Weights of a small GPT-style language model, trained from scratch on English Wikipedia: MLP 1024 GELU.
Each number is 128 + 24 x the weight over its row's rms, rounded and kept within 0 to 255. Layers, rows and columns count from 0. Numbers have three digits each. The size before them is the row's rms in percent of the matrix's.

# layer 5 MLP up, 1024x256, rms 0.156, rows 599-812, columns 128-191
101:159188134125175126145142133138136176217109164126079125093153169140128145134134119128122103183116125113098132128137139113160111108113138163150097130091159130120132106115111131103068117127104123
106:135122137129107109105099128122099139111181106127149127084090166136139111148152094117122172125130155098116127128144147129141125133135129164105112127143129135147100115111154135149111133135141155
101:099099155127130104104125117144106113122111111109121100131150127139087116107134109120144128133139135092121125122145098133105146139110120152124112145140111136122091122121180167111104106110139145
101:112104154116118105098096123138143137121137150121097152163149119107115097122132106135127134116130109112102102160120131172171166150117098135129142129173142107100137136111103111076059140131124167
101:131097123108163167092152110172174119117171107117123140092164111157157170124120128132111156126118103129150136170068130151129135140117136196163094116093195123139166120173124136098101122123128107
109:142103133114139118115147106122107160120117177102100178188127127104135150077146102144134137125124146130143139135115118151119152166147163097170098106066142171144132152125114118138120093131147132
104:139139126124104100194084102111141109110113092090104124120143143128116122124142123108146154130190161184117135113174089080132127122140124123132102107134105156143176133133142084136104096118111146
097:155116175173161157115162109132106132119134118121164168093135106116160074166131126137112122152099132151111133121126161102159181138171143123118125170120102153124103144155162126127117142156129167
090:125119125146143144152128122087064100159140138122132140124119106171081115140102152114152076114125155167117118110161120129118094111126100105088096119139145136150136113115158122121121086161098139
105:179172120128115106146086132121132116113158128099137167128137131098127083099091177114091077135133174157120119100117153105115121132164113125151157118135146095164100142095122099105122159143164165
098:104107078131119102163133114148099102113114098114156169109095104131076108092183154152072145141090094130097124120128105094139126127121134143133102108116150141126148174152179117136174131147102145
099:147073108140094152120125156103120153146153115139130174094152108111106094116144113135166148136126178125111134121104140124118173139114095182131160141078157146094101130110140133121115176157100135
103:155114150149104123111117108169172156147153107126126123104144130127151090114113105141111127177142145097109114146110133148094133161101100126122108094164142092138123122098143116104152128151158160
098:109125099123131115130105119147126132150139131127123143166134118122116140145129166054076083155112166121070123142143178137089095129130131156134118150134111111132153073119122138130094088101148130
102:081112072139116149133133134150102129112117144153205173103172119090125135152136146131113126097136128144149114113113133131146079093106138117153115116160136133143128112107155107102100139134115083
102:098120142144153147098129090102156106155130132162104117129132124117129130120095111108127161152155100113111127141154134132121183141133142150114133109151121156148127106113133160123114145119110129
107:104128079110134108140108136138130127126117155086129115127121120119136090100139174187079111082158147153136084073131147096107130111121171150133100131116172123125147140140140120117136115131156123
099:118164124177127146148099132149138129131147065077099135121104114178101136128101174156100139137166114172148103121101134112154093111147113106103106151104149127132145084145191129112132103140112137
102:153135155127141137139143122149156105134132134107157143114117083077111088117118148118124169126091178147159149097103142140090106116103146126156101120106149140156130090121116116105072130116094105
100:144141179132137133117110159124105121142155158075112085156187126073117146113057143142100166122116140099088157116121124125134140093114104152106075186105166121114114119143152134168160081115108098
098:101109143103185151105117158156144149096109129130142110094094129094100133150119117124102131135193105148119147103145140118093126117099169113140120146117166148100162169140127140138086155099114125
096:129136114110127119109140103136136112123105159143107132077105127179131083139109150163118121160116123115132141109088134103156122111141085095123149115151136127090143120120150168124112128157086155
097:106138116143144149127150131190138134079133164089114103125138149117128145150127155136103152098158120138142135161110124166129119150137153137135117131164113128140105153154149126106124159106166087
110:127142181172134109190139095123157160125131151118133112145156143171133154130135113129115122136142155107115108080129073140119099138171115148134162171171117146151120141127143133138143122120117118
100:142143122110106133122160139132128113137140152154106128116148138158133120098097164143097121126153114124124152110153145157131127114145108116142211135131187146124170087108124129172119135164138110
102:098144112136145112156153160131126129126118143159160153124114116150136141104124133127147089083113125106136113110129149133109155126141153101104138128153140123111141081153131136139084145089163142
098:131090091144125157117119131139120156135068145127178119116085164126158144073118114111150118116080082138146082109151130100114108140151121116106144141129135135134120111133184135151126147107123165
104:147159088149105161134104122186115112153125137117080108119119119134167101113116087134128113069165156141141130146117116135119126115132117093115118093114133160094124154128141155104145113139096162
094:064121116106110122124111102154156113098114153132129098087139192138166125122105135119107149110115147131112131146118146111130054101118116120166163119139079156100109172129107095156177142146141149
098:135086141089147129107169094120094123136121127115152156142140116122142137078118126109112106094131122077117133127145105143088137089131129128134173118127141147149110103118154108095091186141176139
096:125131097125137160111121144134161107110116151074119107119115117104124131108127081117094123134070124157104181104125167113119176136132118085117097165141132144108115116144141123133107113131134165
104:143139103107107140126105173135106156144123105155157118184113126127114108113098148146103118139098104137141126093092171132121123117165163154103147142133129149096128108114108151127132142119131122
099:115101136156161145172094138105136133147156136136092108158120117138143128106089153116123154143192100122157112142125104121136141127148108159152140121161152129149126090101094131118152121117062080
104:122160155082081124117111138122109117151141117122098137162142135154116131128104133099106130106131090144120110123135130135134165130114122154122138104117124087138113134137130135126108131104115112
100:134124114070092145131123105093122135167069140134155091115097134105132167137111095151130177157133123101134130124126186128142106133151161107141121123164157097179193117104167151126166127184090110
098:129121104200118185105132118125145142124167174118180112120106110159144137141150077112134145120115100138133128138085159145109119122135158100129113125141086179122098094130156119202133121119084144
100:133127105155125111100101152146137144136195145093089106127167112106132123138118116158122131110140109145114125125149147127098137129121120144148119134120188091130129107168114133131114144108125081
101:142151119127120096117175133109117120139160150135154136153069160124110112134122113119147119131128129082174135097165104150175163165115113145084133137137102123125084119136114132110108151131128184
097:122126152111158135071101096096118114111098161104119121099137156166131135137155112145104125209117135140108134134123100151127120130117146148124126136164137126108102102192130167137125122101146131
108:100141144136087146142132164139165103149084115130105169099162123095117099112088120150117148175115109147117163119136123130174116123148108096085153143187131136155130102134090114117112161130104122
098:122157110148140091109116066097158163158124138114136115096130117156124118119129137126144137130125131145135183149123142135165174133143099107138126142127135152152109138140125178131138139155097138
106:133150140134087118131175067088068133096132171168137166146126097144110128139100145164145101120163119140122174134145136119127121098139094121117129116116147142139135126135128113104122127151126147
106:133129097129132127148111154119107136131168153098114141111133094142141098099129118112126076125094136114117136122132093107128154132123130132123168117132147108139161138135102077119093134111149145
099:141098129130072128103149129147132087138070155086149088077126152126072103160131139112142132132112109142111087158090174070168149125098135118136131074128130109104126129132136173102090139137160121
102:142116061132119151100101094153094147157165134184116169112148187131109154128103123132132110119136085156153147123129172099088137114096079137174103190108152169125138100130102120115125165103135130
101:151116132160097118145131098178120139124106112090134148088126139122173121132124184084084121108155181102171132068169150127117130096085092179163081161122135122093140176152111127120137114142106151
101:128120128117127130103081121099089128128136190145125134081081161120120138093111104116113159123166194133160093130098138112147096114101122092098136140137113136115112110173134103104153145198170127
104:139170126144128123129163119114144145121091109108133138141097091161122137142170138151156111111078145146161153097118124085112127110125104140159130114127181142125093089141133126116150126116092173
110:134125162135124141116130139154119120112106125143126089120122173108146105105096168136108087140084104155151130124151172088123140124100158133162130117083072128118138145169159159142141088171150112
098:121111089058113132133172107131123148131145094128138158134118137154105081064093154103117111138133128141095109143075136128111171149122114114154146147094130112139117128176133109127131114111151167
105:146167173098105113110116107122136135110076139106110139157116105148167109134119130138090181127165154123116118100082110094112120119109124154109093157084139145136116105151130099108150129160123117
105:145105125133120129169152152154148115124103122117142127135110115133118109116159138135113130122153120161098116130135069104162125138157162141147172132127113129145149071145149140131175133116124144
108:120156115158158142146113161116137126119088106148182193157104139092149117148133153101119164112125118136166149168126085130151128161167148129158130142103102087150093103133138109104129161129099121
104:140158124097155125185163083152108156121119140108150152178167135098131136173100113165087142101165137134169164113131103096114165115097125103124152123160143129137064118146078079115112146128097126
094:114139145136146171167136162133141165140104147154128131112142133120132136125140134083149135132137147139194112129124083154132126129119133093128101142075131116100113129149141125119120127137175106
098:107103153125142125184090170116145133153102154108117177099155116097153096143103101108088095131114127114100122120134142170087099126128121144124138135138125092160102101134142095108149098114082127
105:134168120120144155132159058162152103158116141131109091151148105125137135135135128112098097091133070120132136148123148133133105163131144177130110107140128161131077110102154123123133121117138131
100:100118151065092161110153146147101141174157108155160106132091113173087135109113134157126132141085145109139128143137113149096123114173088122155146138104144116101107112136143119112120152113112121
101:157137137130111137124078127124133141110161125135120095114126093088097113067160126121124116146130133069104103067141167083153127131098085109149137143160145117146069113093117126140119159133133108
107:081087130122158176131146153090134126078050125126121140099097137181127171148169153132137154106113140144104163134123104119143160129125111111119135129151144145160119160173124140135102164116112151
093:108129127103179142128126133161128136171143113107153152169126120148130111130124109190091150098114134084126124149187148113101144113121150163178114097156132169151104107120131110091144107127112152
091:147114124122105079088136143144140130146156143126169133088145108134103086090156145131085128154138107104071085149132174111128133149129182141179178140149119174145160118096162117110120090136125134
099:122130113128121163104132146140090109115138110141193087137167119201132089114135121116098148138146129148117134145131147171126124107127137115148203093123127104147118147115119145125104139110123139
096:139143172122182111149136145148104128131169077110096103084118132140119136165108118181123155166124119114094127108149109111161068135114124121158115155144112148133120115116118150151156174122113104
101:120060175139185145141114082092131100131139141065169126121137164157126120084108109122124152087120138159167129137169098118156070127153113146136130127127106130123143142108082124122130124094130081
103:120154142076093125132115162103144148135139141118148122124129167123164138129109113125137118157105146125120165095143157101111125109155123165149104105089138145093143153134129138106121129145110174
098:129149109118112089166114104103141101101147105126169189089168062098176148130142091103146170135096119129136126161134093109126117137135157138112133118112128131132094152133109111109126090113146149
101:126106112152100134119097135162190153173139115127145113146096114158160112115121130151136149170120115129141090104141135128116156140108092086116096121151111173146136105077123134088119127112103119
099:139111137141151099127129135137137140101096130112128176116157144094137140142168138169108129102178113121084097130164110133098096129141076137137096145121133098144109130146114139183114125129162157
092:153105104145161103150127097133151158151115126108167120125172173091120108114123126075109073158174120147079121123176159109131117151069080136178141135132174111130111152125156105096135120124165134
102:145104140135100113093143089129151130108112173167112141139100139088098103141085136105141123133107158130109142162088151113102127147136114140134117079124147132143134120106103128113152138129090122
104:129136101115146142115132100168133123093116139191145149155130136109138082142128158125118148097074144108177131119126112130098121152123116143109135135157130128148120106165105098123086102113127176
102:106129103140102139155121136150126123126126172098194156156119097125122116148140088127140145099140143088110117183160124123102088118139111140130094145126150113145156156110105138151094158137144129
100:108144077115129103074137154125093062130139160123122132086105109127182160102128129136077135127150111152100149146164153157158140107153171101172117120162141133097163147152109100106087118131163130
101:087138127104119173132125086136134114165137172140097104128118136175169117091114117155142102142154142168116125125163145112137147109131137079151107125144159144119177089114157168113145113161097116
096:155091142099103164111090102169108139130156160160099142147096156144130144159094141120104113160087102104141122145206099171148108127142113169120135180119188102114148111130108159181144137095149119
092:112151168143106123118136094115109119141122126125151122101127093188117154109120138081137099115116142105131109119161113126122177133135089150117141156170115113081142148145115078186150138137177114
101:150179165118145132116163153131121126110150124126108107136145110165165161108128178090121085140171146137130155168093129121129135089097069111136151144138116130141108141125116131116134116121131111
098:111129103118132157105160157118088140128139118095090152142137136133062151127155097168150180117122073129149087108118118190163127129108142157102135112159141129162161122155106127102134125158160128
097:179103134121093121137144156152115120103131085166164096157132093136141103154126123128159134124134136134106180149089116144132139120141138092153098129166146199198159139139099119132144174152125153
094:105146128114138129147135141125128120150123167141163153118125096154126099105131132129133128125134094092175149129105121183148124152128153144127098172097128100101120140076135122116110122149081094
105:158123135078131148088110114114136120129122110121124108120141133143148077116098167114127158137119161176114134102153140091111171132111140140161131152102171148107105105127148138116184107125143113
108:124135107123142155092102197096126091151144130123129117126149078125084103164105115109096106122095140119137133130135128172147158116121141143155122102145137175149119127113139092115149207163100128
095:107150103145140134140120156100089134181137149139149123091153114092151107119132159163081093154095133108136128124154135117132156106116142098140147083133164097120090130105117073099109105152136133
104:093173128125118111134133117131107103067140129107137087114128109103139143142108124122148119113132117148079134125108101134124143169121111151129114104126123092135116140077116110103103114109160086
100:144130100124120121113146141107125141130135134090073141112157081083151153116161115127111129090137121161119143119158105110154144090117150156104145122149080149115135134133141091145102173151149107
105:179137094083144111121156183115135087090107093134142108162121131110128076096116123100125131134128127129138106108172138124112130110104132119135137095109113144126112138114150136143141119170149120
107:176114115145173123126124152100158137061157102181126120112140129156129127125123160123143089174186105122093119112137152125105127139152112128102128142138090119127071095120171106076116124136133124
097:105130144104131131138126123132135118130135097122143099135122164135128110171111136060124136133126101087096141159144166151150159108110117105073148124116149122156089096133155101077097137118102162
096:149107150098163111138092144126144139122107110083089106115131113096117102149146174118134098072135146123123118173143111125097108103106127118138107104134131126138121142142127124109143121112147161
096:060151121137103115115118103164113123126149120126114109127116120159101145162146101114141131165112118127099112125119132169122126136138112076108112113149138118144107126106156112122116138104146134
098:092150189081100124151103165116154097116125109123125110116123122140170165152102090108102173139138134121103090173144156145114136087115092141109146095135146149119159075167151135125126132149125162
104:135147112110135128098051125178128075111151167135130100134145130144114106083130102151092137160139115178144107098172134085099155132142111129152101119133126124141122124124153126144119132130134112
099:081087104124110125126137147151138112187108133145146107089107144132138168126135084169102148072147140105115136134123123135132113091102117148189122124160111130142130171104177097089155100139092109
102:134168083128118162131151154108125092145111115129097098112114108106182072115097143133126113101093178105151149111137101140097118107095137114181162093129130089131148155129113135109110124150135108
099:145178141109125110122159111087111136092132110171133109084116110131112140165068105095195131134131119121107155127107159090129162104105146091134126135151147115098129130083166091149118155142138123
104:137099152119115112175097124120135134124120124122141128083113104154105133127094132104126153091132124163086149125119111144104107114176119139141136104182125114157124103124163157130157108064135121
100:136148130109158126190114105128147128124146075104171109174154088108137116157133133129135153121107118088119126074110126111122122121122126098152149179154116151152087188134144138143098117139127160
103:141141125146124131121126115197155105108174141083133119114127098092158120131113147111115087092088115134129158147167151130119126118124142153154144155130122137124155089136105139116135123118104102
094:101105116154123128153132077110089135101108133114135073116130168102110093147146121137140137107119141116149161109166120154162150115121162107168081110153104144137120121085104155147122139124191146
102:140172154125108121120112134141152146115138136111155106146161134160100165138149134151068174117124089114118110161109097111091141092105108097170158125119125156070150171134127136107129086144135126
105:114183121115148154086179161127084130148126176133163135097127151120127147094137123090166105177102135118165125100141102130134109119126172117139133137138127158117143104095127093082109155109133121
095:107083110170143140169108153148144139091128139153076118131135093167139116104122130106142123145101138085123129082174109124159155086155135106167124139115117128113120156136112103093149102138155121
094:109125139104113135186116135112137160150152139130142128109095138121090147156140067146145156158141094107147087158163119163098134145159089129097102160110133094122138153156142137118127123118145117
106:146182134121137115124113112128103077119093116126120089102106138088109133134124132111112141166098169127139138123103127116144118098132175098131148142141141169118123136136141121157151156143135116
091:130131074147128133117107152149173134129123107102180130152137126129139108132098116090151209163127138141121135179096132126105113128141184141124126108102144133139124151130147118100131150157156102
099:147130154108132124106132120111142125090108138118138098125094115092111113150160109079136100173076137138124116118130145096159100130144139132116097117137140113121143137115128144131149151127158135
106:114137141128137089107147154119115082133121089151171090124082131140134115150129135108130130143113155133112112119147127083135103129148146165079138151156106127131113108137157123131099082130114121
100:097133110130069117168158104149094102127135095172121098110127113158086160138137082146176175118126067099135133090150102153102111132160142098100123097127114093145106145119078160151114153083138108
101:145132087111131123126113150147088170133108171137081159138090096096127152151124110126128119142084141154132135192126147121181102117111153144143131117135117126085124142112158112152204096130120138
099:075147137119089138148102140082123103114120131093127119098171110123124129094126186107144140124126094137141110135133088129135118144134139154128154139116155132149168097107175128112118112167155162
103:139118123126164110132105116133160148110130132142089116116113123100127097119110065133117090140132099132098168105112171096140155115138116139133149147136128151152136115142139135089095153152146158
096:083147098150184148098156121140143141095159099093139138093087193113109131123155125126124098098097122142112140120129141138125104111151109157137132132143146117066139107106138131072126059123148130
095:119198097170145126148091138166148127120132176174129104150131160126150108093195117129118104135123120113125113114112126087143134113117101116100129103129129087112123142137114158138085149101137115
095:147111166077110125153166104155088095156143107067156147129147110126144130148122110135148101129112127133174150151093122112131097112148087149117144108121085104153128136113105120155128117141130124
102:084131110108109133148099132161108164115111147101145122161183098137127130097077105105126127151130134139142116112107102097121094107109107089158123115168088091150153179134098128149079138100166110
097:175163105102161145176120140103096133155136192106105086108101085117106113146109092142102105076144142103112145092126119105124132154105126127109130116108125128162189164129107147129134069138150094
106:103147112140160169168145143115132138127138130152142155127140102139163089096153133143123121133109104156115121133154083126103127192148131130161123161142139087117135114122143117142114130121091146
092:112108091106058113138130157127165153162098125106147131106157126148147130134127124147135133114109167159140138086147131114094154150118167104110149099100128124126109136128131126152133109126129082
113:150102108157103117154150140109138105115129127087131150098105131127119154155137102116083158183125112161104127063148154086099114146151076127135080146169154129162099121131150094112122108119100134
103:156155083121117114209111137139159126106083104117143151107181143106119131141130114112139166136087111123136136114104069135118163135125148099130128115141167137132127135106121133149164119148160145
095:140132125132130151099126133125111118101161124159121172118120094154108096172111124099101134148126127117106097137149148124107125058113136170110066089111095169148114117111145163164182109123122111
103:129097106097120103188138132144177160120130142116144152104146124132146123114123129136110122124106136112112127130177155167097099139146168125129061103130108127153123137141121104162127113123154153
094:160119114133129132163138160134138156096128102111118126094140149131110154168112127101112183131144089170122120130159119106158121167137115101121108143184155102124074181154152109138104124122149119
094:157127143136135157079109165114072142177140129142151098098129129120098176157155124099138152109130097111117133098130115132130126125138125130090144111114138152107145103124144130129113125085126130
100:138158126155136061133179139084144107144145143112174119130125111155069086060118104137127124117111121098099106121140134113148137125107087087081118153114116123104138154151133153103146076086160108
101:171153129095157127132137128144182163108098114140130147148101124152124127127131110099100134120173154110106142112138135124119148115084109155131082137109149121150101105131104126143109083128147104
091:151144115131112091126131158133089099109096140128148122102062099137145149135156126140128108114129120130145150136137150114111147136139164152096128111143097102127053151093150109138139099134113113
098:117161105085139143140115138155140125122134159071151113129151081147067134091129142107161120146118126096111141127120106103108110125156121182156097114136157132100093128117121100123143104119150126
101:079102135084116105133092145095148162143118121099106143148090094122164115118136123073167133147172109160078126105146144118121145136126143108141142124118127091121147133099127116107132095106132058
106:099132145110117143082085149085142157102106129105159149139103126148136089136116131163154143113138125112142122151084146124115140070153111127108117140147113162159105122113106118156143143117105145
104:127130103128121100135110102128154138115124097124128149118131074119106106088120186165108146112127132123096105129134189151126104122127139114073079090131105105143118132119144136092154131094178116
104:123159132133167111151133139150119151091121164132163105123155150077124132125115129128099107131158068153117153081130139127193141116114164151126126115140103099125073123157130148073124098139149110
109:180184146089126125106091129112134123122120128130071126179129099143153147128135144127113117119143144134115102116124110120111145162121118163105112115105162158133120077162105092110164143135064153
097:150136166142120140110146091136142110137165048137066147122168144102130145122148102134080161101120108130118085093089084074155110109123101145115158120111143155113121127145088112134124148119097134
100:097181110141124126151128170141122130097103159152135096119108105147118114101132071087133159121125158160126139169134145105129212153149101143102124158146155128115110103132114128113099122117148149
096:113149171121125142146163084118139158144157091126121108125141129073137156143157130151106116124119093116119127120110132162167127160106161078157138143151128094128101150104152110112167169106167104
100:159112144088094157154101118167127124127107116144151164094142108131156113166177086118123095138130131123073047106128109087096130117115121156127109124121122144141133145163045167137146115146173141
101:144127130123164131140143133128126084118144115141113127115172108145129157106174152141110089172116146167116121105139075116170126117104161152167146104112119136130090120149137096115130174126100099
096:119129106108108126120104110136118069104106129120158121115151138163175137111145125091123119100144123156134145103172148136133140147147155150127170104141127099172155117083152128139138113106104115
106:144139113095154119148127155137128141154102090113076086126134113138164183138089155096125140116146106148115134096098112152089133125121122127136117180141138138145087110137156140094077130125130130
109:130198110186134114100145092162129157079127175071139114102106095101117087104114100092103130148122138091183129128128120140098111100158197155156117089125079117122129106151174167100161142143110104
103:138138094180133127131116110137091154136110159113147148082142124130113116138111112133119148098143090121145131139164145133156093128059088195122123147166170131145187135141150096171128112158157153
101:138115118169140143109195116131091106181123134167180103099143114126098167130107174150125147147104101096100165163120116177143131123162136124099120112157138093167113120090144137122113152091133133
104:115134131176095104129133131102124134084136104136088155133135135086127128158129054119106120129112143120126180174073121118168122186113171112164120151139116157127139121138107153143131118122096104
102:154105092120144105140178085145096146167149142145134130133164180166126117129073126113163164114144166162099150117145075126117132135116095178145118113120139133120120154117150099100156155161104130
107:108080139131152114105176146137093168120124106113146122086120111129126137121114094128150118119125127128118160157148137138110107121163137113126116126156137131130135088124147154123093099099119044
103:206133127133132129164163070144126137101164114096099158131166142166096121135127141117122126129145115150109078151128118135127092150110117134112154102103105145081132100110078098163130122124126106
105:120133134113129100127167150142125126106112138099164121099181095089117083130135141103124129145138136142101132149108120129115149127162135139124191125152171145146128132152094065091142151163120140
105:122135173097123158152121187146136142135083136124097114126138102104119162094153124147068116132142089119150107074165113127109154168127098108139107150094141112155111153097136133144135157160124137
096:142096107132110164136112155148098120158108103119179114124117113118132167116098166124147146169107166108104156089118131130164108106150135117100120108145134135162063096144176142086103131153107099
106:147132144155142118135109072152142112125128127107147097110125104149145130149149138117134149131167134108140178142148162146156159178133153095144145139143149108108087169142138123133098179111129104
110:106137194098131145114127130119134092135142090122131101132148135082164153123113124166089099127121150112081149141140144144120161090103156150102117131121119098138149119157124155086155108141126117
099:114142184161133168109108118105174121118141103139135145100152115157137128125128127140127103124129126138180164163147135105125129159139115127131120151101067116056122133130120151146159117133135163
097:133123077077143130118121113165135129125145128115105126110137106136081164171126154136153105121172147140100123163096136164156121074125158112119127108129171118136111135137099128133112113151109113
102:111117143135132139141132136131139110110071138120134113130118137143153150142160114128140093120163164133128150109120134143112118114130152082139129175116188129167118133124103118111104120099148160
102:128139090163063154150088146085097118097150133108123129110130160110126094128142111099112126116177191117113106152082121082149117123118112085158150135175102123108129116121151105114148103120130104
104:136092130107197145134161180098116149108136132134169155111116096160163156151091117123109103081145136137080117133141138115117149094162125140128154146167162116106136132150126177102135121094116167
100:150110157181095173147094118162185124157165093097136141154139099111122140171126134112120156155128147134088123124127105090143134156138096128117116139156140134146112160129105118171134173094089107
097:101113139111091125120144184140162132140174118150154096148139136164100159119119144113134133162121118131136165137132162090141118088083141114115174153145124116109106172136104160146120121142112152
105:083106125144136095115113128075146116051139090100128128095104121103118085098125150095097116120182128156098101139119129130127154151160168093129147138138169114137129110162105148088120114108101097
102:107096088130136106159142095120136143120098122117120143137151125130133116112143098130100152123145118141084122175121143129183118092177112158126079118125110140142102078120135145131132125135129117
099:161152135129073113138165136112163117160101143172118116170143148142100121115125106093077106166168129152136155088128179099116123116103117093092093131103086165111128125087141144121145181117106121
095:137115161114150153086146126087149134144162164136120076106121152110168143101186120106127119145117184136128190094141149127107104169149164110157120135128159130144142143127155140113093160115144067
093:179100113133145132123120101109080198114138124115138083100118082124155120108127053135121117151086129128113105138142147142125140119097101149124094131114122176129132122180129113154140159113134105
105:101109122100107106130116144105145090099155124114111143130115138127126090158161135097159096134122155166091096110160148106156146136118082139119146100154124144144133184139120141107129144097148145
091:127193140113119157162123090131132126132124127093114171085140131160093131122092094152164142171119122166142120119102077133147144137089153146173091084131147125156105126134149145130093149117120108
098:118125107128145115147113157125138189124135115129106132129151161153129117128143106134078112130121102123173112155159145118137098159123118110113171119148106136123136124118124097147169130132113130
099:133126121108137126127140114151183120134122163117144087145145148141106138119158123146068128093126135151119110152129103166149076142141113160138109114147157123119134146149171094126161110088110150
094:106150102149130123089149118136121175123179153117135128102106135117113161154122102134123154086117169087134093154099137155136151094126082115132141137160150123144110110116131091126140103104139128
099:166160114127145120147156154126089154107113120139146107140140134134139111135128142171178113110115099121079166164138084172140120116160131146065101116128103149213142092134091126134125115103114147
099:093146123123125100084118146164143091088130079114151110109111115163163128154118131111096084131128115136156116128142152148122151131120096122124157132147136101139145123120140120148103144108134162
107:115144111136125146126139128146157101098142115085145147132124164122165108132124112121176148152125161134098127155158143091133121104092124144113094129158146136193181144190130182132145108160126102
102:169118180105116171161145141105097072128140100138103130120113128178128127147146137122134128147112137100094125100119097146134138110177120124157142138138117069092162159098088143168145145140167152
099:134135124127129127124109120109099124101099091147080133110138168060133157126144121172164130151103125130141116159123126135154128130123141083131122139107146130094111151129160127116136150104136143
097:120101134151117172134057121080126140124106135087117145162160132098131137179113135150086095069145088120191166127125149130112119132132091139151079130129141163112100124090137124097157115134134153
106:116127146077142122139144079145160119140151115134121128107152122125100127154124138094127129120172151126145156120149165120145115129092107162126147130165105144117123135178124149128113093119096142
102:121126115117172129118127123124101118105132133158125102142163103154123127111085102132140169181153094086069155099127120083122135108122072137150132150141131091113083156098129116154172141112103077
103:111151145103135129120178129114157106138103096116170132103117114145099119130145140121112121131142123125105098104120156116113108144136131149176138150122130089143121099140106139122077115110083093
094:134117109097141144143084138110147140138124136106137151099121104134121128102111160136077132161137128116136078110091136104078134097093181119134157067128104161127153133119133114126145154110119092
103:149139137132122087115113119123097139161153092143113148157147069127108136104097153152138143111149112146158120081094103135144128142124112123147140120170098097108134114132142153137148129095127167
097:116129116111130117131092115107086130145100170135118142125102108147114141102094166139111095093149118132107122099146116133170136112154150112112061117141147179123157111105091105143107123139144126
095:161142096192171161112151142157126152048148148145154127105141159147099123145137082125114098107128129116184133111137134129120171141129110116129153097104171092121098140119149109115115111081100142
100:168218139107110119127164139112150122086179136172142140155123118139124108121118087133109096134146128114135148138094132100147180132114132105112111043100133154115133173169132129085120121151117126
099:147157155106115127155119123127178122121149143097152107135128122125159126088136154135085048143103143148082125119146105147083137172143158111145139121149159096127130114094125100145166115099133146
098:141109101115132117134106138166171197108136132122124115119117108119090153102136114144120112155125140099126163111103102166105133144158126144129126109103114124153065100150157126137140075145125099
095:127133106101108104118151151173161130120112110110115100144123150136102118124107155148119111124107128145130138084148133111099109142151113106103102123112131118104115106134141133172089121142084181
099:172111137161128121136159160091130145100106144113146148109141135136131152140112160090125105128126154113075122097148148120123143122112150187137122126136087081133092141155100152142144130126123117
100:128116146117124136140148169139124119095132092130126163119071165146157101173139145146133088115178123103168121126169141150132183147113163125134127090139117109124154125140100111131121127105120148
099:128148111134103167143116171102110124113099143139121110102119100126127150138117064130116120099132156151146150096156149143121113109108134134116125129096103127083168117129093139136134159082156082
105:149113138125147121116109118130096127114127142095108111131163130112160132115144097102085126099121108108159097108133092106109133151116127082118095142136166139137123142116152125065144121160114104
094:114148154103101091173108093161072121080159116128131106099133121132067108104122140091120130118106132111098084144143088108153158101076149155073126107112120122161140120141173144094113144144139141
092:105116117141141131159081118146171128125098120144149121148111153121115123087132107091110119142080152127139181138090140162121164103111136173134142101131118137115079116105127083112139145131111127
110:097101116093149138123136150180120138135073127141160119133157100135131124141131115118180165140126176123112094131122085108071147142115159132103090149177173167160087149124178144137117151118131161
100:127104125115121102191133094141143131106169144151141131091113124163100159118130098142127095132137154178175124167136103153142166091166091153099111143116158156166096158135158093125115139135138154
101:145135119114145084150158122092085109094122135143098123156131102149141110089133180115096113148095146120103158133159158130147108121125108125126173084129173090111094119142128163131126165171099115
102:100100122089141114150148093124131126139121132113161112111177160145103133125121125109125111111151121135118132099074108092160157125133096131128150104131142129131155180111165116134094148144129125
104:125177122130129124148159142108101146109146133123151138100090152102133115157150144137117114141160125127088152143111107129121136129109155152112141143103118096101141130103171099128126135100140087
105:136167132125130110122108170103117112128147151131144139143120136109126177143132121172135111102144123135131127079125154160065131129131120159096144136152160149105129171143125078112158125150094117
098:166144138138142118152124122117132137080133137121128080124134106089089119120133133129150135111093092134139120176141110128127159166120171164130127162090129151143081124186077168177094148130122091
097:148131121118109171126109132111112128149092100165139085144140169106105153160148121165149099112083151110160114173082134115155154123112088109145138121173131135142105108134134151126112154150124137
108:101196110113130151113061083130127131152079106104134115133117147135107146116074080123087130140115100119107179117129097133154142098096127106106127120137127127112087127130141130118042133134146159
094:150121140118146144173122140064127127118127158141117102070122181125099128125103146118170064116147134086108115125101152098165131101108114126128136140142123182152117121148141095139126127124136109
089:156116162176113128127105132081142134151099164177137120117159141152100096098153156106118164141092124095185150123132098105136153132097128129095145103131133131139120118094094124108100144110163133
097:129116105136143108144158097138140130070081047104130105123092103140127095131128146128119084095135135122131175103156154138127108146132134133153115155129118132068112120137123109122095134122158111
096:117162155072121092133112119083079144116116122157107123133144172144165150148102160140126107145118135159154102152139119096134116092139108105132120160155148173142151155116130151146129099106143114
102:116168106085119110155124075102119128130108137135166157099148145132149108124100117120096125080127119088145125158087145110086115115116093109124156144128129122118120147111143122129131172079170153
106:138096124080132088122135131084151134107115133129119123096123120128160141107134107148135145132075105166121092156141114157145100146157128139130145145130087144093101119105154089103123154127148133
095:154134108109112124175144128156139162095110114145141102126162137189142116145105104136156157121143116110148106147140088164126098114120122154138143133129121149109106136079142130159123162124168170
095:114121100110157142142139105114150122138116137145126112162140135115147140077108137144120100108148137134134111118136129110130124134143130125116133149149092118141100089100129134125146139068113146
099:142113161131161110139140159106087128123128094115132114147105125139120109138101087122085108077148119127131115122140104108075133201105162112133152120089122132127132090124115174113124118102138132
099:097129091139147148093091122151135089096129152143132140095118109143106112132093186107098113078088153115106087152155140156156162094117113144134143126156135162139152113130164182129136102119189117
105:113130124100110123097111105115161128142131138122101134143131102126137126104102175099130109095104116096111111132096144126110145149191161142125138080088159109111140112145138157097162082119114137
108:133122137113132155126094155100134134133135080083111102099124091135168125129103083081124116103122131144178116093157098126142112137119138106159120081119157163161093121116113110134110149133141150